config.yaml
num_attention_heads: 2
head_dim: 64
norm_place: "pre"
positions: "learned"
init_std_qkv: 0.0547
learning_rate: 0.00462
beta2: 0.99
decay_shape: "linear"
max_seq_len: 256
doc_mask: true
train_tokens: 144500000
Each number is 500 + 25 x the weight over its row's rms, rounded and kept within 0 to 999. Layers, rows and columns count from 0. Numbers have three digits each. The size before them is the row's rms in percent of the matrix's.

# layer 3 attention key, 128x128, rms 0.135, rows 0-50, columns 0-127
100:520521531477501465514502521520517489541528460481514531516494492502496487494491539500447504480533493535483494521450536512486455488478513520542519502499489496466531517468474526503507504507537516475499518510525533493482520490504523522487474474521543457522487508491433465498487479466505479534490471458564487509552504495514515462475506503549526465498490506526449493470492474452490522508512
089:462484548496486524528490485498464469488553486444515512450461491502448508528524505476486526503478511503529495509485512461519510512486473502495507499512478517471483472513477512469526486509461514498477479495508468509493478502462538528496511476457524480441548489539516542470501484492529548486508501516527522473512531498508501506540455498469458527533487487520518507464503509560501483527500
094:467497540495511514513525508519517500517515520465478488482483488537506495486525474490516509519441479495453536524534469509505508477501496540505501488514498541445499535490498514501502493466441509459532501506499541519491526493528491503517550548481498543422489494529497507506489460515490494485517505465496494524552509460458460501505523523497538482469462488474505460477507498516455503514489
107:466473525488483523441427522529538541468506512503490501472474481489494517479538522484513482531518476505504477484534496502530494524552479484520462469472498485509466507509511508469491524514497556503503486514494485493478512507516516499504486505464496481503486554562491451562486542516490505515549520498492475496500488486517458478501471465517497505477495493465468467491521498505499456453519
106:518548467445439476485491488496515481482492485458478509532512493502508522481517420505530486487485483503458529513503473508463526463520505482549556480459511478452510519488496533481540503534485484538504501521504517545503458487478545531447524516519501495475503508486511497500486482466486487508512483486525496522478536506502504499486503506489498519445473500470497481526491502530469528504538
098:510524475517473525514520489505520493482476543508514489533504492448498463517468500449471459527524510482452503505546501503495460507524490479479500540530516552469503495466503490507542481463504494472490486475464458510518481459508510510501452519535508501485520517542457516516491521506463441498482486519501499489480465502531491551530519497501478522480489504527525526510534538508538531532468
101:567499493514514517524521514532458483513507457511487488520527527521496489506543535448511471512517498511523528521465465499478455458465485462524550448482522467491469490493501506499496501492469504510492486522472528536474476512514522482486489480479483521489502484520504491472529447489487502528569499483516517474498492528499511526470498462512469446529466449503499477487468516478504503521475
100:496481520505478477480441496485540503517517520486557512549473524502533499498523481511509565479525527500466524482489506509478523464466451515492468501495470451477482497517474541532495503519461474540497462490494566510496502504522513511502508549517540490483498501520489491487482474481497530508479505489519489537461506515495467528463492473511546554440497481498483515472492509485500511513509
103:502529554518526493514478496527489475497507468493480533498494534489459431499458487460452529495501513555504476510510486484503501470514524511508467459505483481475486526484505522502499484511454514537477490530503527522496515512519517474518497557457508529514466442491454517483504460502522489500524520515538511487509488533501527543496537485505506521530447502487517490530481472499523496515557
106:503515504512501519479544451507537521507474495513493481533499510490520528491478508552494509523493472502521470481519412480510496535549500473447496542551509486482509479511528500473493499487483502489480521505530478467547507504504496469478512485515480519509494522538472504510523538536507463461522527482531517488500491503527502515487475499474496463506475478524515542446503503462533430504481
100:498507542497490484502520436451515486520496521463461496553503542480505471501504517517487481502518484518523514464540517553430506541474522509545516503511523490509507487466454473480491489498529502497520532484460536474496507504485530510536493540485517499492521503560475516479523486506532458480502475518497509463484480541504487478481509505497566490502495474529477482503503482489525489546511
097:457467516533508499470510523530485501501559476457477542535478520535469447489550479468505483498500483481504461500515487513487480446511510522466501510499480477520481521478526482503537523518514497494475578492502493496506509523514508515492491462510486499510455510467491522523491507524496477543508465498463457473469544455505464496497532507487496486522535509540484548477514507506535509518488
106:518475507521463483499531482502512534527435517470500513516492468530512491497494502535475543510494467513511555484549453485514491519483506504501479487485495514500480508503473542517510478484506549471509482483498503454510481514512512536509515520485489437471421502528536547454510487515535514515462524551509491488519523490483517476494489473489493479494505523543488541542484506519528530494488
094:511507523477523509512473508501503523508449494496474526474498520520511523484516546521501477500508520473512508535528498518497470463474513505504523483512513470458448465463484523517463490531480511465501493523484566516491512476449487513466506476523479444477521479511500470485473512534540518478493519476488506505504511480506534463502482502521541538499444586511515512502515476520463487462485
105:533485534497512506503523498494544495503517491499500534539467499525446490487527548493474498440523513469514530522504461490422473461512480492500511518514473505502520486504475476513509505501491500498485500468507507534528480466500532542505496491530506492519510483491466506478516493572533513563442512467493532503515464526554496531509475502480476471500498524498462468499495526488510497473529
105:519522533523441530483507503494506521478501466503454498517524491523487471543482489525549492527495480477523492470459510491456500475498521495472482512488495503489467499546553505510498505498514476506522471495539495524535540553522496513540517517505480503515508491554454486518477503520487503501468474445502491512503503483526490489517516489489563520523512448518501539550483508496455520450513
090:485473444492480483541506513533494520513548501545502516523530490503495486501516521486486469476461547528480494470511555528505498510485534467519460549480498516519513510467502489468496561472519515476507491502517555464542515528520507472481513524481496500507494483527507469482563473495508482483506474485462475538467514524474507546519498467484462489480536529538500498509517484493497497519532
096:456466524509489510464491490484484490505509535528525474461476513460502579523492484530544486504518511505465524474498473507513490522479505487475531526513511535498506551499521500451483518545542546502531470507501469527501502493498472480495517496494455487495520517513439484495450522495483440446496524494515529481493549472525523499517498544487487487503552490493499521519495502505515512513500
098:523522478490517450521519528500493477485522513515482505506547489468534518503498480467520450478509496509455529529529456517507527535488522470460452507510521441495495498499514534540519505476503512489497504458518503526468467511546529515527501518546505449527488511513483558536523492520496478515485488535463474506512482495482497481475485482488506452511469534480502484479462494506525443478497
097:523462543479485535484509509493491489477501484510519484513487506455499501480488485487484506503526474457515505428467526458563490474521512488518472528505512508509552515477502473545483479470489547511540526496511509482515532488477515465479511461518485514480533498494498503525485498447519500509506509500419524522485520514533458509504527496452529545522532492511482465466527498503480499527499
097:473506515491501517502501511497500530495469489478505485453536457511443515523497511464559471498496479490456498475490509488500530438525503520488496505495480488489517519511526512478473493505512504523513499485464570491500501454528508509490534488499452512511509479496540485515527555475480461536518541532510578530497481484479535526496521527508518484516516493496500511537496529558470467500502
094:493535475527516503474554507537542489551532520500504493506466479485474518487544477452474463555513510492457482523510499495527483519503514491484502464485477538487487551543487506498485509533500457521531465489490516492500515504493464490492477515543508509482501523461487564486536515505508506492485485514501493511504475524528497481510522488483494501512519495539519492565560560512494477515535
096:531484518506482491529550455486480501546497501463491552492521520496478508517522480487452481523514486494519495492505545477462505508544476503488468525512517504498529470516508514507488475519512518469517500485520535450521498499499533478498506492508506562495466493482450486549543521529530562481489517495479489531528498439494495520502479501508448493486526492525467478500525449454509502530501
107:482501525535465540460467500494458499479554476492518464526453488470491524472531541470458499484494497515494476481504525507458509491529525484518487488490504493525503448537462517500505483506505501533472516519468448504504500508484515537490506517511529478519468519544552480474509478512449526501527508519495519527565530514482496514490505517501532515504490522487531488557493478516464485510456
095:452469485573468486499526458515497470490485494487579474543520498508501501491531473480479476504518488511457512489547494507490497516501477471497474482540507483506469539491492474509466543490508502475473487537512498537488466479525451505534491498516515483482523532502495461514514483500477514466491504486519535524544557493527506550520514496471510476480532550522512468482510509491503481491521
096:473483501493510483495524500556517503527498505492562508509520539440515504501494501507496508486496508476476505492512490504504501533481476476479515518469460528480471479509490498509533497502541474548512471571500463464480470503535525514479500475468451538521471444486501476471511524477530520482461484493506515510502523500544454532503492496518497506538461463495466475450518499518473461490525
095:462498526491459480489522507518510517483509508501527524502525493483486527453473498471529503453515506545531504537536448483508492529506507490508516483474487500487471498535497523505475504496539522484492541466501512494491484488496508469538477466517527488511540525508494532456490526510527529488465525458401478536475476517511496507540469515512486499478507491498493579505517481518515492532473
096:506506485500526478487569505527477530492493532509475547501524546459478529482522540490460539468490479538486472506491532489466478505462471494433477507493446478522533493501480494529487494535449527528483491478484487484550500483498551522435506496503522499511528540521510487547511488491495509490486485479487529495480502494512498468488476502509520530484501500508489477508516506534540538508522
096:489532532561499504518502511526555521512484509503533502492537498479483540498497495485546482503490500473529492478539514496547474543551486484512506572502519516475488509499454513525512471505478518484496525532466465515510503458484503474537518518469484487543458489479512513478507468492476506503522545473499475489478519490487481493461530438496520523508519491519510543518550515537495505471511
095:448494480483506512501476503515472474476461485495517498501492489481493494497492544491523526507508508522460516499432491509491500542473534511527434534551514522507511486473489532475552495495461513470492532474522510522514452509439516479503481476518480501488516525474518497484515513476503511525535548513498480495490550484508481512452484523466511482510540486532504491506518510520489561455465
104:516478499464531489528560475508503507488525545479514497488537476503490534442493494496504485489496509491517490527541508501508500475506520440481505494541510515517491511469533457489517478476497475515495459457486500498497458529472487474463491470508476511479534514467488521530498472527478501506511461480507491499541505512501554531457470507481532470500512505495485566466513537526560462514522
107:426515497483505517507473536513547484477493499492475539470489540492518517539549506492510533524498492510523501442532513494529489494491507520489515484502529529511514499522517517476499500467482481510443502503460466546493480479481484499480532480456516469530530476505545491510509506509518482508431510519512513513501534534516502477472534495522452528481519528502485534476480562490464477514490
083:476505461483493504527528487489527510470480494482446518471494537509479479473485473537534503496524507521489507507519503487517455496480534492458511505482535497492528510536501556475497451507519496506503495549489490510465530508524525532535491468538491522457476498474454473452511538461514524460503484543525517518504495498488489578491481490447504490493498503502487460523516512531519534507476
099:494475544504507474491520490484529489483514507486510505537511490486510496536514533505488464508546513487545493514519470500560508532530536483491479521506510479516488512530479491464551517478481528523502469476466484492513513519483431494472539482488543526495506512504509548477525511487472470476477536489526461446477477478470498487503491485457508452464495541465491485469546469506472494470518
107:551514499495524476450505514514485483518532497517530521497496532506490506555492495491513492491492520547495525537482468528498499481521491509499527557507519439504487559486520487493524489532490471500449518537502510489497445510482508499476445536528515511530446500522474491489487491480546515503487470455497524543488514515459507462495528553506503511497471488478493482490545519511487523488537
100:493469490522498507486492537456493536521493506498484528526530484494525489513481540493491440516486463508504495531529489475545492440506486494528441533525507502495503550519479522475507507498510524548465496510522517505438503498545480492507491498538496501511489486508498480538492457510502536497459545469493499472514463510555460493512501465545462485501476505516489482563519517486517517489496
097:491529481467484502540494487471522469478465498527523446464486521506461523486504509508518477526489498516523508504495491520517481465526509472488502520540468553523493466498504507520468534489516513526489431480502536489500454468500547516486517487516520496498434469482528510554551475484504478512502530504481521509481507481563483459496523513489552497478480470490464521487495494484474521519496
097:522471487515508505515507505500497518513464526473509521508486464525540514562463492470459501461488502515479464492507429516506497512451520530487482585472510476477507502528544539511472517488502500483489504440486484506496498509482529491538512497509485460494511495521484509503494439556499502507522470544487460502520510485513464490524487469474503505488523493477458493484533471488523502529512
098:473498520488551505515491538481479490538494501596471514507475471525438520529470469492473473506467495509517498503558494510473486512491509487489470456507492506472504494498485486520469520473558445521456486497538486525506496469503515516515479485480522506521506503471523475483493494501530498510538488506509477510526471506502454508523518560524480551493539498504474539493491495514520484477508
104:519540499485508512510512515494490465490501505468509479523506506463494513466502453517501487505495492493468471439537509530495496518487501468466486520525501502497492471501506505522521487443477503517496468525480549488501511505507490476539533466468518508533478535494457496487478524450515527490491488493512490441519473528455497487587444510518479511485512522563533501507526501465516509496458
110:506489467510484486580528512485472538546477494516530505503477512467498507507508492538470530510537532490509463514504469526490499458479484469481556462536506556500502483483495510513511478466477458464498519507481487481534485481524504484490496476532511488513505507465474498519524484537552491496474491525471479531567502473460506503523495509495477508510470472475512492501526454526536500529528
091:481552485487528503503447508504508521486501513498506501523519541488552487501519447471550490526507502464526482492503473487494500499498527469467463513496533481466532567526485474468450522509472520506455482482457498549487473496478458473557533507478526480467511531518481513494472520466523484476494491503521495522522512480519499520506532507530478495502541532520518514520487504471514538476483
103:513532461508475548509543518530481491534510532480495520518506499449532485497497509507491479439515490441515485495504502514467526508482480533489507485553523498494506520487529500496488514475507497473543485482546481463472481531484531501507480471467521516455412512536517500492555537509522505500498527504507475506485498506535495509508514482514482507486535526501493527453515493475488441518477
099:507499521540554492514455509528528532501491521472454487526477502497507536484478491479518531494515532528555528474472489507488512478471497501477473477514488533486482493491582499531489519517483559523509528465490487479477526472469466525481490523535493487488480495525497506512511476477482496450502529479500520501552493510511543502503471501444448508486504485481478546477476504501512517459513
099:505482488538497501460447482463454477492535515485504527538494461463475488515539487482526492499500469534505491501477555513518476554504491550521538467452499532478507457472513485496518515510507498479488500483486507490512486500560513534470499495493493491463487477517509500484510478497514507498460521548481503553542514513540498488487485507498514545539496520475474496531522490448477526463478
103:458496500509507547483473462497486506494505481479479522505539507529499531519543489558459483512468530445521518499488495560540501527517516512499548495511494504515493509541500481513481467474535523523542508498502465514547478505542462476483474524524473493517505529477518504491476536528459460502450529466478474465517523499539481494488499483489512509520541477531510517487507467507520478493471
098:478504454501462483525487552543553530493536489518487516475462512477510485501477470494533463496496510546512488499496539483483508485503451516520512514502455459500486508527475501516493533538492508527484488528555505473509550489521494486475491535474480490463500451514498499474530476491491545516507475520509508537502482476530503485483488519559498500533460501517489504504469526543441516525507
099:485497473529432488511519465510497493480487500526513553515488521524479496466503542512476475536499509518512476449492478482552477487545517493517503531503449479455521515475493516523514552484519461511498480506478525497527502502468510526511488514509482543506511485520475504479459519504504466506509537493485515447500511497494513483538515504491456480479561467484492460470526476523512463517447
105:484520507487528544540487479514474477504472493535532486542532465508490446493516495462503474505533498538478487490501525464511517493555510497488548511500488508510463503518508456529468480529449475489526469496502466499487538494513472512533478539527493476471487491485501494474475487475492523533476510529519529477504549527472455485497471538526514520452461468478453487522500525518494512475503
094:450532493470523465506507510515505481474459496505504529468467497481520534510501489524459509466518494511515478445485492486474500501535487503498521523518466465510541520485554527504512463531497509549480506525456562505481481498510467529528510508490522516471483483559480481466504519550448509530482500463499463492450515472478506538471487510523526511510483471514506477514467486509483480518495
102:519474508536525497553530505550494533514522547522512493531507521508526445508531466526520513496496483450510521522471495465556483486536512451490513501515498503537496472524526476507505504516507501477467497492543516513492453526500501498513482494502515500480491468474467535450527439512480497530461475512491531514496511532511459477503495484516534492440491505509530491484453485511496543509496